Part of a small language model's weights: MLP 768 GELU, capped logits.
Each number is 128 + 24 x the weight over the matrix's rms, rounded and kept within 0 to 255. Layers, rows and columns count from 0.

# layer 4 MLP down (transposed), 768x384, rms 0.0772, rows 51-86, columns 96-191
[[106 138 170  63 133 128 143 124 126 114 155 138 113 119 110 140 118 149 126 172 146 129 134 120 140 160 147 120 103 160 117 148 114 117 183  89 137 112 129 121 127 156 127 161 134 143 119 109 149 128  91 149  88 167 127 118 135 153 130 126 159 137 120 123 142 114 143 106 129 132 140 128 137 124 156 120 114 180 133 115 133 138 153 111 126 163  63 109 150 141 108 150 149 140 126 106]
 [173 131 144 147 130  94 104 139  78 112  98 163 116 193 140 141 160 113 100 172  99 141 109 117  95 150 125 160  87 151 107 117 150 148 113 135 129 151 153 148 136 140 126 162 155 135 161  82 118 103 140 126  59 170 154 157 102  86 173 108 136  96 130 139 186 135 156 160 135 156  75 149  95 117  93  80 153 141 152 153 141 118 114 156  96  98 144 112 133 126  85 138  85 153 123 115]
 [117 103 130 108 110 148 130 137 156  75 156  82 124 110 157 128 101 129 136 105 149 140 112 118  77 120 167 104 136 108 147  91 111  64 110 122 113 135 159 144 132 103 118 138  99 112 112 132  88 149 142 166 108 117 139 157 139 113 117 137 153 144 106 106 102 116  90 109 142 125 117 129 122 120 104 132 141 163 112 148 122 136 140 109 119 120 185 167 114 118 157 122 144 119 126 120]
 [164 130 133 134 142  95 117 173 181  94 146 176 138 123  94 111 106 121 155 132 126 141 107 136 136 124 179 125 123  62  88 103 140 161 144  87 111 126 136 153 118 131 141 132 109 121 124 125 125 166 119 119  98 135 118  86 114 128 155  94 150 122 105 147 152  92 120 117 105 142 130 172 169 153 107 145 124 147 151 122 147 139 106  72 120 184 151 162 126 103 124 102 139  90 175 127]
 [110 142 114 102 127 124 133 124 110 110  92 144  97 125 149 117 128 122 107 140 114 111  79 157 154 138 137 143  99 124 147 139 136 147 153 143 116 113 124 114 110 143 129 141 130 160 142 111 131 128 127 120 102 144 139 136 142 128 122 108 135 153 120 141  91 135 115 142 109 119 142  92 135 138 153 124  95 127 136 110 156 131 141  97 145 130 143 151 131 141 122 144 168  91 115 131]
 [165 123 135 153 118 114 154 142 134 146 155 133 109 150 107 123 119 126 144 164 120 104  70 136 148 114  92 127 108 135  84  88 128 202 134 146 158 140  62 132 146 173 157 138 180 126 139 108 134  96 152  97 161 160 141  69 147 141 115 108 146 132 138 155 128 136 157 135 126 122 108 158 118 148 175 146 141  90 111 152 110 165 107 178 140 131 106 138 141 129 138 116 141 110  89 117]
 [ 78 160 117 119 115 106 172 139 133 116 119 104 106 121 105 131 112 132 128 150 110 131 135 134 109 135 126  98 106 141 123 145 108 128 117 162 116 140 134  97 131 149 117  95 129 117 129 134 157 119  97 110 109 105 143 119 118 145 125 114 140 154 142 131 142 145 109 100 123 136 137 107  99 130 134 137 106 110 124 117 156 146 124 140 111 107 133 131 116 126 111 143 128 137 120 117]
 [152 117  70 188 100 145 134  84 129 107 145 117  76 168 133 162 128  93  86  78 149 104 109 130 114 140 119 141 163 128 150 133 124 143 136 115  96  97 102 165 117  88  81 142 146 130 137 148  92 106 113 113 146 155 119 133 104 160 148 107 126 141 151 127 152 140 148  96 110 116  73 113 127 161 108 181 133 140 124 126 121 120 110 141 145 134 130  80 148 175 139 105 104 141 111 156]
 [150 138 114 109 152 150 171 165 110 104  77 128 158 111 104 122 135 115 133  60 155  78  88 126  86 140 105 137 112 117 117 110  99 153 111 131 117 124 113 108  90 109 116 148  81 130 130  85 113 121 137 100 150 118 146 127 145 155 136  92 125 157 138 153  94  92 128 113  90 115 126 139 154 137  99  90 128  99  89 101 138 167 160 141 117 119 156 129 115 153 158 153 102 103 120 143]
 [153 149 142 139 125 110 133 167 104 142 144 155 167 107 106 130  79 134 132 136  83 116 105 111 105 144 113 160 147 127 141 107 115  90 124 124 121 133 164  86 123 164 107 165 121 129 120 118  99 123 104 111 134 159 128 171 143 165 143 112 154 123 141  90 139 121  48 118 136  84  96 148 114 149 145  86 144 151 129 148 121 145 144 118  97  88 115  89 150 134 140 113 145 123 173 114]
 [184 122 109 162 120 126 135 127 122 154  98 160 150 146 115  89 129 148 141 100 121 137 120 148 130 122 114 127 102 122 110 157 145 110  96 139 104 150 114 112 105 168 128 162 129 136 137 150 129 140 110 146 129 124 110  84  99 123 120 132 137  96 110 167 150  99 124 163 147 142 133 129 137 138 176 101 126 127 141 120 124 109  90 109 126 167 125  86  87 125 133 123  92 122 124 142]
 [133  86 141 160 114 140  79 148 130 119 113 109 152 165 122 127 116 144 110 127 145 119 142 128 123  97 118  96 123 113 153 161 111 174 140 141 128 131 139 141 131  95 117 163 136  98 129 147 165  92 133 108 117 167 145 114  86 136  89  83 127 176 141 132 121 126 112 144 158 141 103 144 133 145 134 137 171 134 157 136 103  98 122 140 173 113  88 145  96 111 130 148 128 107 129 134]
 [137 144 120 131 102 146 141  99  77 130 130 143 117 115  82 134 140 116 131 109 118 160 143 126 150 107 126 159 149 130  92 131 133 122 144 119 149 136 146 136 158 144 113 165 109 162 154  99 102 134  87 137 118 144 114 116 130 105 111 196 127 101  89 174 176 150 125 148 114 115 137 144 162  95 157 115  88 129 102 148 118 147 143 178 135 109 128 170 148  46 167 135 101 123 152 138]
 [ 89 145  85 125 128 135  98  93 149 167 151 122 128 155 170 106 147 106  97  94 121  98  81 136 127 150 119 157 152 129  80 116 123 136 158 128 152 123 125 192 146  96 166 140 139 154 168 116 136 140  99 141 124  83 146 112 114 161 111 154 110 153 124  76 127 163 133 131 107 148 150 153 183  93 130 124 126  99  75 113 101 100 126 117 111 116 158 146 185 142 157 129 140 106 129 126]
 [107 133 136 150 167 132 168 118 150 144 110 121 148 117 137 125 117 128 153 114 130 125  89 142 172 141 119 160 104 162  65 128 109 152 152 133 109 164 164 119 159 122 131 164 121 172 126 135 160 135 115  93 112 130 140 133 120  91 122 154 159  95  95 159 122 106 112 105 125 102 125  84 146 104 123 111  93 100 124 149 115 109 144 108 172  95 119 178  78 102 130 111 112 143 164  98]
 [111 168 137 109 155 140 161 107 151 100 116 137  81  95 142 106 159  91 123 135 125 149  71  98 112 156 103 158 149 137 126 149 137 160 125 128 136 111  73 128 151 120 121 168 111 116 183 137  98  56 113 128 122 170 153 129 145  99 139 131 137 134 128  91 163 131 113 124 174 121 101 178 151 148  91 149 117 159  87 121 120  87  99 130 156 169 132 139 117 150 129 138 112 145 102 157]
 [142 131 114  90 121 136 134 147 106 127 126 129  94 128 121 157 172 132  82 170 111 101 125 146 122 117 138 160 138 146 109 137 104 128 121 126 112 109  98 142 144 123 173 126  99 142 144 145 111  77 113 133 117 105  91 167 131 158 122 162 128 153 141 107 142 114 154 118 163 129 101 168 140 164 116 101 133 104 123 122 110 151 134 145 176 132 164 166 129 134 204 155 112 169 107 155]
 [154 107 199  98 112 122 126 142 148 137 174 130 110 143 102 136 130 113 117 118 112 132  89 157 131 173 112 112 128 165 127 135  97 111 141 134 122  74 111 104 141 124 132 143 130 113 143 125  98 169 135  96 116 124  91 180 116 112 129 161 161 122  63 115 138 126  81 112  90 151 110 104 135 137 149  93 136 123 163 101 149  98 124 132 136 114 109 111 141 108 114 130  86 112 111  96]
 [128 115 176 103  99 120 163 119 131 152  99 150 119 120 105  99 101  97 146 153 132 142 112 122 129  83 147 187 131 142 120 132 126 106 109 117 106  95 143 122 138 172 130 139 112 123 161 117 101 180 124 129 130 105 131 122 145 114 111 142 167 126 131 149 106 165 115 123 118 180 143 118 143 116 121 158 133 122 110 117 129 137 135  91 128  95 141 132 143 130 134 148 144 119 147 137]
 [142 152 146 135 149 103 149  85 102 132 167 152 117 129  79 161 123 155 155  85 124 109 154 120 120  65  95 163 111 115 138 147 140  87 103 125 108 148 116 126 133 151 124 111 133 111 126 108 139 102 130 123 147 132  93  81 140 119 133 167 138 141  81 121 113 157 190 113 172 122 139 141 143  95 122 136 172 109  91 133 126  84 102 169 127 166 148  83 143 171 108 160 115 134 102 109]
 [116 142 117 101  82  99  95 165  85 191  96  95 109 133 112 177 167 128 152  98  85 140 154 184 124  99  99  87 120  94 135  92 139 136  91 124 105 136 139 138 117 102 118  84 129 117 143  54 172 151 121 156 120 115 154 149 168 102  78 117 110 135 140  77 112 113  87 117  72  98 131  85 160 137  94 138 100  87 154  89 104 134 133 148 150 134 147 157 131 101 138  88 149  93 101 106]
 [137  98 128 138 106 119 110 147 133 125 142 131 126 117 115 116 139 105 137 166 108 142 116 144 135 119 153 143 125 135  98 143 114 109 135 139 152 166 124 117 120 115 149 151 120  83 141 120 155  84 137 131 133 114 121 101  95 107 130 123 105 162 142 151 155 123  99 131 118 111 137 126 118 140 118 134 101 137 131 147 114 135 123 126 119 115 136 121 136 139 147 143 147 127 132  97]
 [151 129 124  93  98  95 124 109 132 140 153 125 137 108 139  95 127 142 112 153 116 133 135 163 149 121 173 133 146 108 133 118  95 148 139 193 116 161 139 119 105  88 145 130 127 118 152 133 150 109 144 154 107 126 112  97 138  89 124 124 174 140 110 115  67 161 119 170  87 170 134 146 159 148 142  96 128  96 119 133 117 111 117 180 135 124 122 144  99 102 134 144 119  78 108 116]
 [ 38 145 126  80 167 155 106 157 112  74 160 132 107 200 170 135 123 104 133 203 135 125  81 111 111 143 112  88 116 138 128 138 131 153 158 172 128 102 118 136 155 103 167 139  73 127 118 126 124 155 116 123 134 140 115  91 121 103 113 110  99  96 109 143 112 160 117 144 123 130 101 150 119 117 113 120 162 134 132 142 102 178 131 141 116 134 180 127 108 124 134 114  83 110 154 107]
 [152 165 132 158  76 146 196 154  94 125 107 123 144 139  96 136 127 104 148 104 145 102 149 157 107  97 127 137 144 117 134 105 122 149 105 147 145 164 166  89 111 173  92 114 134 176 127  63 107 137 128 119 109 126  84 120 163 116 148 136 169  87 156 154 114 158 100 118 148 140 166  98 160  81 132 180 106 135 148  85 158 125 115 146 147 145 139 132 131 130 104 152 139 110 151 110]
 [117 134 115 154 150 116 137  91 144 124 155 161 145 128 114 150 131  92 166 102 127 122 138 135 114  96 145 117 124 110  93  97 138 146 123 102 176 125 123  94  84 106 108 101 133 167 152 152 144 158  82  98 123 138  79 143 100 143 126  69 102 117  88 136  71 173 130 133 113 137 104 139 160 105 166 135 121 113 104 153  92 147 111 107 164 131 125 100 144 128 129  98 148 136 184 135]
 [107 113 117 145 119  89 100 106 143 117 138 124 118  99 182 182  64  96 109 121 143  79 125 127 108 119 107 166  98 125 146 147 130 103 191 139 112  86 127 168 131 118 121  99 145 163 142 120 141 108 112 158 179 133 141 158 132 158 158  80 131 130 144 144 141 106  83  90 102 139  94 145  91 152 146 111 158  94 108 123 124 137 163 123 107 110 138 101 151 125 133  91 116 180 128 177]
 [132 146  91 123 149 142 137  98 108 119 157 142  90 153 126 119 141 128 135 122 109 128 103 137 130 142 102 133 137 124 103 198 126  94  90 164 114 117 112 131 169 158 150 122  99 108 159 129  81 170 153 158 120 152 136 149  96 119 135 119 154 147 137 113 133 161 160 111 149 163 150  97 159  94  81  96 142 121  82 112  98 128 109 179 124 136 104 127 137 107 116 147 139 119 140 146]
 [128 118 118 121 144 128 145 128 110 119  98 165 115  93 106 127 138 171 141  84 112 110 129 142 180  88 178 174 132 127 126  70 149 135 128 119 126 101  79 134 123 111 170 142 143  96 142 152 127 149 123 142 127 117  85 125 110 132 100 144 159 134  99 145 102 112 106 150 108 128 131 152 137 116 101 143 108 128 125 123 155 126 155  89 124 129 145 163 144 134 148 100 179  88  87 148]
 [ 91 146 132 113 145  99 144 189 114 107 152 122 177 110 129  88 136 115 117  80 132 134 135 101 114 137 103 138 139 101 130 110 124 133 159 154 153 124 119 136 128 114 153 164 106 136  96 161 118 124 135 128 132 128 108 180 168 108 145 137 154 114 122 138 143 144 138 148  98 159 163  85 131 136 142 120 146 123 159 107 140 153 156 119 138 103 108 126  90 118 128 166 107 124 122 129]
 [142 123 129 111 114  94 111 161 140 120 130 137 101 120  78 108 128 115 142 107 144 125 141 136 147 104 157 115 111 102 155 133  94 156 136 103 107 112 121  87 104 145 131 127 118 122 105 114 144 154 108 140 127 132 150  44 101 143 118 115 110 119 114 132 141 176  88 159 101 114 127 139 107  87 134 153 110 143 144 110 120 159  91 117  71 114 136 156 108  98 125 120 111 141 143 133]
 [140 110 113 112 136 147 120 116 132  95 164 159 123 132 125  96 153 143 113  87 152 127 170 110 155 139 106 129 146 103 127 128 157 116 122 120 131 147 107 143  98 116 126 121 124 124 120 123 130 111 117 123 132 125 134  85 142 150 116 157 129 126 129 160 121 120 109 146 122 149 134 141 158 140 143 142 130  87 120 151  88 169 130 159 128  89 157  93 147 121 110  99 171 160 139 171]
 [126 142 117 125 125 127 156 151 131 140  90 117 147  61 131 124 134 140 117 144 131 127 140  96 109 140 107  95 108 134 129 131  88 115 121 139 135 143 107 103 125 103 152 125 130 125 127 129 110 156 127 124 151 141 121 172 120 136 147 126 114 154 116 146 110 118 146 145 137 127 147 116 127 111 143 103 153 167 114 151 129  87 141 133 135 122  96 149 130  96  90 128 114 133 166 153]
 [151 132 111 156 153 132 115 108 134 104 121 115 129 137 144 145  97 132 112 125 132  94 134 137 101 144 114 136 159 148 134 148 116 135 142 112 137  79 122 170 150 153 132 133 115 175 125 106 132 112 145 144 100 138 141 153  89 132 160 165 105 138 108 153 133 114 149 131 111 155 155 177 148 134 150 101 121 130 110 114 122 133 165 135 105  99 119 102 103 108 116 134 127 163 125 122]
 [150 124  90 127 125 122 127 117  98 105 167 111 125 139  98 105 160  93 108  75  91 153 162 150  93 159 115 142 114 139 111 121  98 138  92 174 140 129 132 123 127 138 128 145 104 137 112 150 117 133 124 122 128 146  98 112 131 115  82 125 114 142 151 143  86 149 100 136 104 156 152 108 113 151 149 154 132 145 144  87 165 102 114  97 158 119 133  98 131 154 130 148 145 117 113  89]
 [132 115 147 145 110 138 114 151 114 118 144 115 178 115 102 109 105 113 133  92 145 134 151 114 145 116 116 105 146 124 135 103 156 113  93  87 134  97 166 110 164  81 169 145 146 104  99  78 122 138 125 147  86 131 114 111 118 161  74 131 144 131 138 152 127 113  86 121 158 145 111 138 172 154 146 136 172 121 139 143 119  98 131 112  95 161 143 129 145 104 119 112 140 148 155 150]]
# layer 4 MLP up, 768x384, rms 0.0777, rows 52-87, columns 96-191
[[115  99 134 153 121 188 122  98 159  99 153 140 146 117 128 127 105 161 167 116 185 110 122  86 157 128 164 139 156 160 162 109 117 138  78  92 142 152 162 122 151 148 123 125 100 133 142 156 146 110 110 116 177  97 146 128 130 132 105 119 116 149  78 131 129 136  97  98 130 134 132 117 149 115 121 132 118 136 111  68 112 139 110 133 155 101 102 112 148 150 124 121 161  91 133 113]
 [145 150 147  85 151  86 124 122 146 172 127 130 122 129 123 129 142 152 123 104 103 123 115 100 149 123 131 119 151 144 130 136 117 133 123  89 165 158 111 117 119 151 100 136 150 146 166 145 120 126 124 103 113 126 106  84 152 114 113 125 109  97 133 135 138 129 114 130 120 159 167 142  99 127 121  81 119 116 123  99 150 146 136 140  98 142 102 106 110 116 121 124  95 148 131 139]
 [108 148 106 144 102 160 114  83 125 132  97 132 124 171 123 150 131 117 144 137 112 130 137 127 105 113 135 150 116 148 131 123 109 121 115  98 182 156 113 148 128 122 128 134 141 152  67 159 110  99  90 107 136 146  83 164  87 126 136 122 117 166 161 117 119 165 134 159 119 118 118 153 151 105 178 125 133  95  86 151 130 136 174 168 128  92  96 108 124 158 153 141 158 138  75 115]
 [139 111 140 152 121 113 152 120 130 160 168 116 140 136 120 160 124 137 119 129 125 132 157 101 107 119  96  96 116 113 128 134 122 138 112 129 114 142 141 143 127 152  99 125 121 100 127 148 143 172 142 117 149 162 139 107 114 138 130 140 132 123 129 118 115 115 149 116 123 114 142 151 123 135 132 119 148 154 118 130 100 118 146 153 124 144 135 103 135 124 115 125  88 194 155 128]
 [160 125 145 114 156  91 155 166 111 153 119 131  81 158 113 136  70 115 115 174  83 162 141  92 124 114 164 119 127 139 139 161  94 101 147 101 139 122  90 116  90 141 152 113 105 157 134 120 129 107 159 106  94 137 130 143  82 147  99  98 140 125 120 135 153 116 156 187 124 110 135  90 111 132 147 113 144 104 139 130 170 171  98 149 117 167 138 156  96 151 110 120 115 113 162 160]
 [132 101 130 106 110 146 107 120 139 139 130 154 132 108 118 135 134 121 116 131 114 137 106 110 145 100 156 154 163 127 114 131 148 104 161  86 127 116 111 134 134  91 160 162 121 138 159 130 135 126 150 159 155 150 108 142 152 125 106 145  95 114 118 140 139 115 122 140 141 111 168 159 153 111 114 127 169 158 132 169  83 121 152 117 134 151  91 129 149 130 130 104 104 115 148 141]
 [130 117 111  76 145 108 139  89 102 105 136 122 122 129 174 110 135 157 121 143  80 128 105 151 144 102 151 155 135 122 132  98 160  91  84  91  79 157 149 131 160 121 124 126 134 163 147 139 186 169 108 115 116 127  97 157 168 125 141 118 137 155  99 167 127  84 121 128 143 116 140 144 114 137 134 109 135 144 158 148 155 138 167 147 109 107 103 139 133 142 106 142 107 103 125  92]
 [135 114 129  99 125 113 100  97 107 115 173 136 106 131 126 151 167 111 165 134  99 158 155 148 149 136 103 131 135 150 114 150 154  96 106 106 158 142 145 122 148 138 148 137 113 115 119 142 162 132 128 138 149 117 122  99 131 117 162 118 179 108  64 122 146 173 129 150  95 211 124 127 144 156 129 114 178 114 156 159 167  90 128 143 138 146  96 144 115 105 106 108  91  92 120 122]
 [ 78 129 150 142 152 133 143 108 159 130 120 111 174 126 122 145 103 145 161 132 139 124  81 117 122 112 161 142  94 120 154 119  93 168 125 114 169 129  92 136 112 125 110 110 163 145 134 135 134 157 163  89 138 135  94 111 118 174 160 166 149 138 126 159 116 129 125 135 149 146 139 111 137 136 120 149 154 116 139  82 125 123 131 177 144 124 135 121 130 114  70 120  89 123 131 148]
 [ 93 151 137 101 140 159 119 170 146 113 157 148 102 112 122 156 123 128  95 150 156 125 129 114 136 141 142 114 174 141 130 111 152 117 140 131 148 110 121 137 133 132 130 139 127 112 135 115 127 153 110 163 138 162 124 118 199 121 168 117 110 158 101 112 103 111 154  93 132  68 110 113 151 125 130 142 143 134  94 170 155  88 181 162 133 143 150 144 121 139  81 106 129 104 140  96]
 [148 159 123  97 132 138 156  98 155 142 112 134 129  96 132 130  81 129 154 127 141 153 107 151 131 136 107 114 110 119  95 106 135 116 122 119 119 131 123 138 101 155 178 102 147 153 115 119  99 154 131 146 170 144 130 125 174 135 129 128 130  98  85 122 127 101 141 127  84 147 165 148 128 134 133 156 107 118 118  99 143 129 126 147  77 165 170 124 180 131 142 110 152 156 158 144]
 [ 87 170 110 122 142 166  97 127 198 136 138 128 139 126 141 107 117 145 130 114 101  83  78 122 109 110 100 130 143 149 148 104 136 107 100 139 152  75 121 156  94 116 146  91 170  99 116 130 174 161 120 116 136 113 117 145 154 131 134  74  72 151 130 141 112 140 131 119 157 153 151 140 114 177 159 112 172 150 116 122 127 100 141 156 108 120 164 102 116 156 102 133 133  94 125 151]
 [149 122 145 153 148 153 135 135 150 132 107  94 183 137 102 128 145 116 103 174 155  98 163 110 139 150 113 144 123 124 150 128  87 110  95 153 121 160 124 117 118 163 129 140 105 111  63 152  86 107 108 109 170 162 105 144 169 104 142 143 128  95 120 135 160  99  86 111 163 116 157 121 109 176 115 138 142 100 114 133 121 125 115 119 114 164  89 135 101 119 135  98 137  89 108 136]
 [109 136 109 135 139  98  73 166  96  92 129 123  76 155 162 139 132 145 135 136 117 120 107 117 121  89 157 118 141 102 131 113 129 137 146 132 146 109 122 157 125 106 152 131 131 142 141 114  91 106 118 153 145 132 113 110 121 125 125  81  92 153 111  94 135 149 118 133 108 129 156 171 125 116 113 199 170 157 140 105 123 144 106 143  98 150 146  95  78 125 130 123 138  98 140 195]
 [137 113 118 133 123 138 186 151 136 157 171 106 159 169 130 134 104 154 143 127 101  93 123 126 149 136 109  90 115 110 116 119 134 103 119 142 105 150 103 186  79 138 173  53 142 107 114 118 135 146 132 160 183  97 138 119 136 157 105 152  97 172 145 134 141 152 130 144 110 134 198 147 126 102 160 117  96 134 188 131 135 100 150 166 116 113 107 114 167 111 118 126 112 113 141 116]
 [134 149 125 142 128 149 160 104 116  98 122 146 129 113 129 114 102 132 134  84 134 137 123 131 101 168 138 118 136 113 127 111 160 133  98 114 143 149 137 116  99 119 120 133 148 142  88 130 144 183 119 115 154 139 168  88 161 108 171  51 148 134 126 141 138 144 149 176 104 139 140  85 111 101 162 164 114 144 139 144 129  94 109 133 112 166  92 113 127 129 108 135 143 132 119 119]
 [109  91 123 158 130 133  74 130 131 119 122 103 129  95 121 103 145 130 177 118 119 107  97 121 186  86 164 137 162  89 131 130 165 126 165 117  90 144 121 107 157 116 117 126 113 121 114 129 123 128 130 102 119 109 125 114 117 143 129 136  48 118 169 127 103 149  89 143 177 132 164  99 157 102 118 140 133 109 148 117  99  82  94 171 131 163 128 103 144 111 113 101 108 151 101 109]
 [106 144  86 157 173 118 102 119 153  92 181 125 129 143 144 132 166 189 159 107 130 120 157 132 129 145 111  60 110 141 138 135 114 117 143 119 156 142 118 138 121 115 116 139 131 123 117 137 175  89 167 140 113 158 137 157 130 163 125 147  91 138 127 124 137 106 179 135 103  91 110 147 134 113 123 122 124 104 131 137 118 119 144 100 126 175 147 102 112 141 114  86 121 110 132 138]
 [140 107 166 156  93 181 132 129 179 105 150 103 147 120 123 148 140 109 135 144 137 106 103 157 121 123 142 114 138 134 121 132 135 137 125 121 132 144 101 137 141 145 155 127  98 124 160 151 151 108 103 143  73  96 133 136 140 133 151 109 129 109 166 155 134 115 137 144 143 154 127 148 127 144 100 108 130 115 165 130 122 113 140 129 158 120 113 138 124 121 109 117 123 139 150 163]
 [150 155 139  91 137 106 111 160 122 139 178  84 104 175 153 201 155 137 175 142  97 110  98 135 125 138 145 116  68 147 142 141  90 125 150  67 133 157 136 132 144 100  96  86  96 165 141  84 121 135 139 156 130  98 114 141  83 171 181 151 146  89 121 141 125 152 117 101 147 110 157 117 134 138 113 131 145 172 154 146 145 104 163 133 120 178 143 118 147 162 130 115  96 137 103 119]
 [121 116  99 104 131 119 141  92 148 134 133 134 135 147 120 138 132 127 139 144 135 132 135 111 142 150 147 114 118 135 133 125 152 150 121 118 129 126 117 142 119 137 149 129 118 133 122 112 144 135 129 113 108 145 132 132 144 131 132 155 152 126 148 123 113 129 147 124 111 147 116 129 154 166 119 147 133 112 142 133 140 120 140 154 146 154 105 165 126 134 130 113 129 138 109 121]
 [130 165 145 111 151 167 150 128 138  88 115 130  93 130 118 130  95 170 107 160 111 100 134 110 109 113 108 149 119 166 148 173 165 108  89  93 110 156 113 128 137 180 144 124 125 128 109 136 123 134 127 148 115 124 139 168 128 163 126 113 105 120 137 164 182 133 140 104 132 107 132 103 143 133 143 138 122 171 135 150 128 151 148 127 136 159 105 121 158 136 115 149 155 151 130 117]
 [139 135 141 179 132 100 122 150 108 161  38 131 111  99  70 173 130 128 109 116 140 114 150 101 187  78 168 157 121 102 129 131 121 115 142  57 129 112 136 118 121 139 139 128 144 144 158 125 146  98  68 125  98  74  87 119 158 144  77 133 143 152 140 100 160 124 144 134 135 128 136 115 162 112 125 114 107 120 116 136 120 124 156 127 149  87  99 150 104 108 116 104 133 130 134 145]
 [143  85 146 127 116 125  68 128 152 130 132 155 146 147 135  70 117 140 119 133 143 139 102  85  99 124 127 154 137 127 146 120 160 131 131  92 144 135 103 174  93  90 163 117 141 139 116 111 148 141 138 149 146 159 179  96 146  74  97 112  80 185 104 123 146 135  93 134 120 127 142 132 101 123 101  79 165 176 103 123 128 138 140 122  92 150 138 138 142  97 124 102  91 125  99 127]
 [106 102 140 180 120 178 175 171 167 137  81  83 125 153 160 152 125 145 169 105  99 157  92 165 144 134  96 152 121 116 176 132 112  76 137 128 133 173 161 128 187 125 168 108 163 123 150 131 128 179 130 139 148 193 111 151 143 108 149  95 134 165 139 147 123 133  81 100 101 119 118  93 126  97 106 152 144  93 165 187 143 109 168 144 124 155 169 171 137 129 110 146 110  46 142 118]
 [123 142 120 139 145 121 132  88  94 105 115 160 129 121 100 156 131 123 102 120 102 131 126 153 139 130 133 123 117 102 131 120 146 113  88 122 134 134 148 138  93 112 117 134 106 121 111 161 127 151 118 122 139 145 143  96  89 135 113 144 156 143 145  89 151 131 150 177 113 135 120 106 173 116 108 173 143 121 105 114 159 126 120 122 128 111 135 136 131 122 111 136 150 101 166 111]
 [148 109  58 146 159 136 150 123 161  96 106 124 155 130 107 192  74 122 114 140 169 103 132 115 145 110 143 137 153 145 108  57 104 151 122  63 147 124 137 127 125 158 158 122 124 171 133 134 120 144 111 107 107 175 102 134 144 164 150 128 172 184 127 130 128 119 116 129  87  68  92 153 136 122 116 147 126 135 158 134 156 110  92  89 178 122 136 113 117 114 109 108 148 141  97 146]
 [150 159 105 113 108 104 113 155 132 134 176 164 143 188 156 115  92 118 143 159 138 145 172  85 127 104  80  92 117 129 138 136 166 169 126 139 121 158 118 137 129 151 118 112 112 185 156 106 104 142 112 111 152 123 123 115  91 123  96 112 110  56 128 131 146 104  91 114 120 104 153 117  97 163 111 124 156 127 102 133 142 107  80 155 112 143 116 148 125  99 148 147 156 116 140 114]
 [130 120 174 116 122 169 157  85 165 157 122 117 132 109 136 177 140 132 116 159 137  81 132 107 116 105 121 160 137 124 148 141  84 107 144 134  93 131 117 112 124  96 114 108 164 123 180  86 156 143 109 153  86 103 154  76 109 173 103 142 143 146 153 101 133 118  96 128 129 137 112 140 135 166 142 123 144 149 146 141  99 117  75 115 138 149 127  97 117 110 139  87 118 129 108 166]
 [113 166 118 148 142 134 130 124 125 122 122 161 132 121 141 136 120 109 136 143 121 126 132 101 104 138 114 132 123 145 138  82 171 123 134 152 159 164 141 125 119 124  92 127 136 128 111 141 114  99 144 152 172 122 112 210 140 132 116 152 123 122 180 148 134 149 109 130 154 119 144 166 159 140 123 142 169 118 124 137  92 137 148 103 130 136 102 111 145 110  76 127 149 115 115 138]
 [131 127 161 154 127 166 129 121 137 133  93 110 120 131 125 112 110 114 142 141  94 130  85 124  62 142 145 104 101 164 144 124 140 161 139 145 153 138 143 100 128 132 136 139 136 145 139 122 103 156 127 158 143 122  95 131 161 115 121 113 156 138  97 126 173 132 144 151 128 115 115 144 126 120 156  75  81 143  98 100 145 111 145 129 100 165 120 163  88 143 150 151  86  87 130  78]
 [142 100 116 158 102 114 125 120 113 126 196 138 110 170 134 118 134 105 137 114 124 125 152 184 153 129 135 136 133 157 100 103 104 126 128 142 133 135 131 103 101 138 114  96 114 115 161 128 115 101 137 132  98 145 135 114 128 124 163 152 147  80 125 122 125 148  85 124  99 141 108 157 124 123 110 123 111  96 129 121 115 179 108 133  77 105 126 116 125 129 145  95 137 126 106  97]
 [100  94 129 132 112 120 173 171 139  92 119 152  86 120 121 170 123 116 152 160  91 146 137 120 164 109 133 161  95 161 133 158 115 130 148 175 110 136 170  33 118  87 170  87 173  98 165 132 112 151 102 148 151 102  89 119 134 153 181 157 116 120 134 151 139 163  98 146 135  90 115 145 140  92 137 104 140  94 135 156 129 129 103 105 102 160 155 122 107 146  79  87  97 118 113 144]
 [149 101 191 121 133 124 137 111 142 137 148 141 153 120 137 120 105 143 127 102 148  75 127 122 133 136 121 135 142 120  96 106 152 124 150 128 108 154 119 152 122 144 160 102 116 113 155 157 132 116 108 103 105 124 128 118 102 157 129 149 146 171 112 117 132 123 141 131 116 120  92 152 167 109 141 115 108 112 135 167 101 148  91 145 138 164 134 120 105 117 130 104 118 121 116 137]
 [115 136 107  93 126 120 150 112 105 135 118  98  91 107 157 140 143 136 138 126 111 163 130 126 105 169 110 147 120 140  90 143  86 154 145 133 146 151 102 128  51  93 129  97 121 133  96 164 116 132 144 131 139 103 135 134 135 149 152 167 136 167 101 111 123 158 134 160  86 119 132 106 169 149 115 122 131 126 121 130 127 130 138 119 165 110 153 135 125 124 122 141 102 155  99  87]
 [108 137 108 171 126  85 113 183  90  73 114 128 135 144 129 109  94 144 123 151 153 128 119 124 139 108 103 116 171 125 118 107 130  81 141 127 107 132 116 169 131 106 126 107 130 132 164 115 124 148 114 116 115 123 131  87 129 117 102 147 139  96 145 133 143 132 132 162 168 132 119 143  92 141 207 144 111 135 147 132 118 134 123 148 109 141 113 153 160 117 133 114 135 172 113  95]]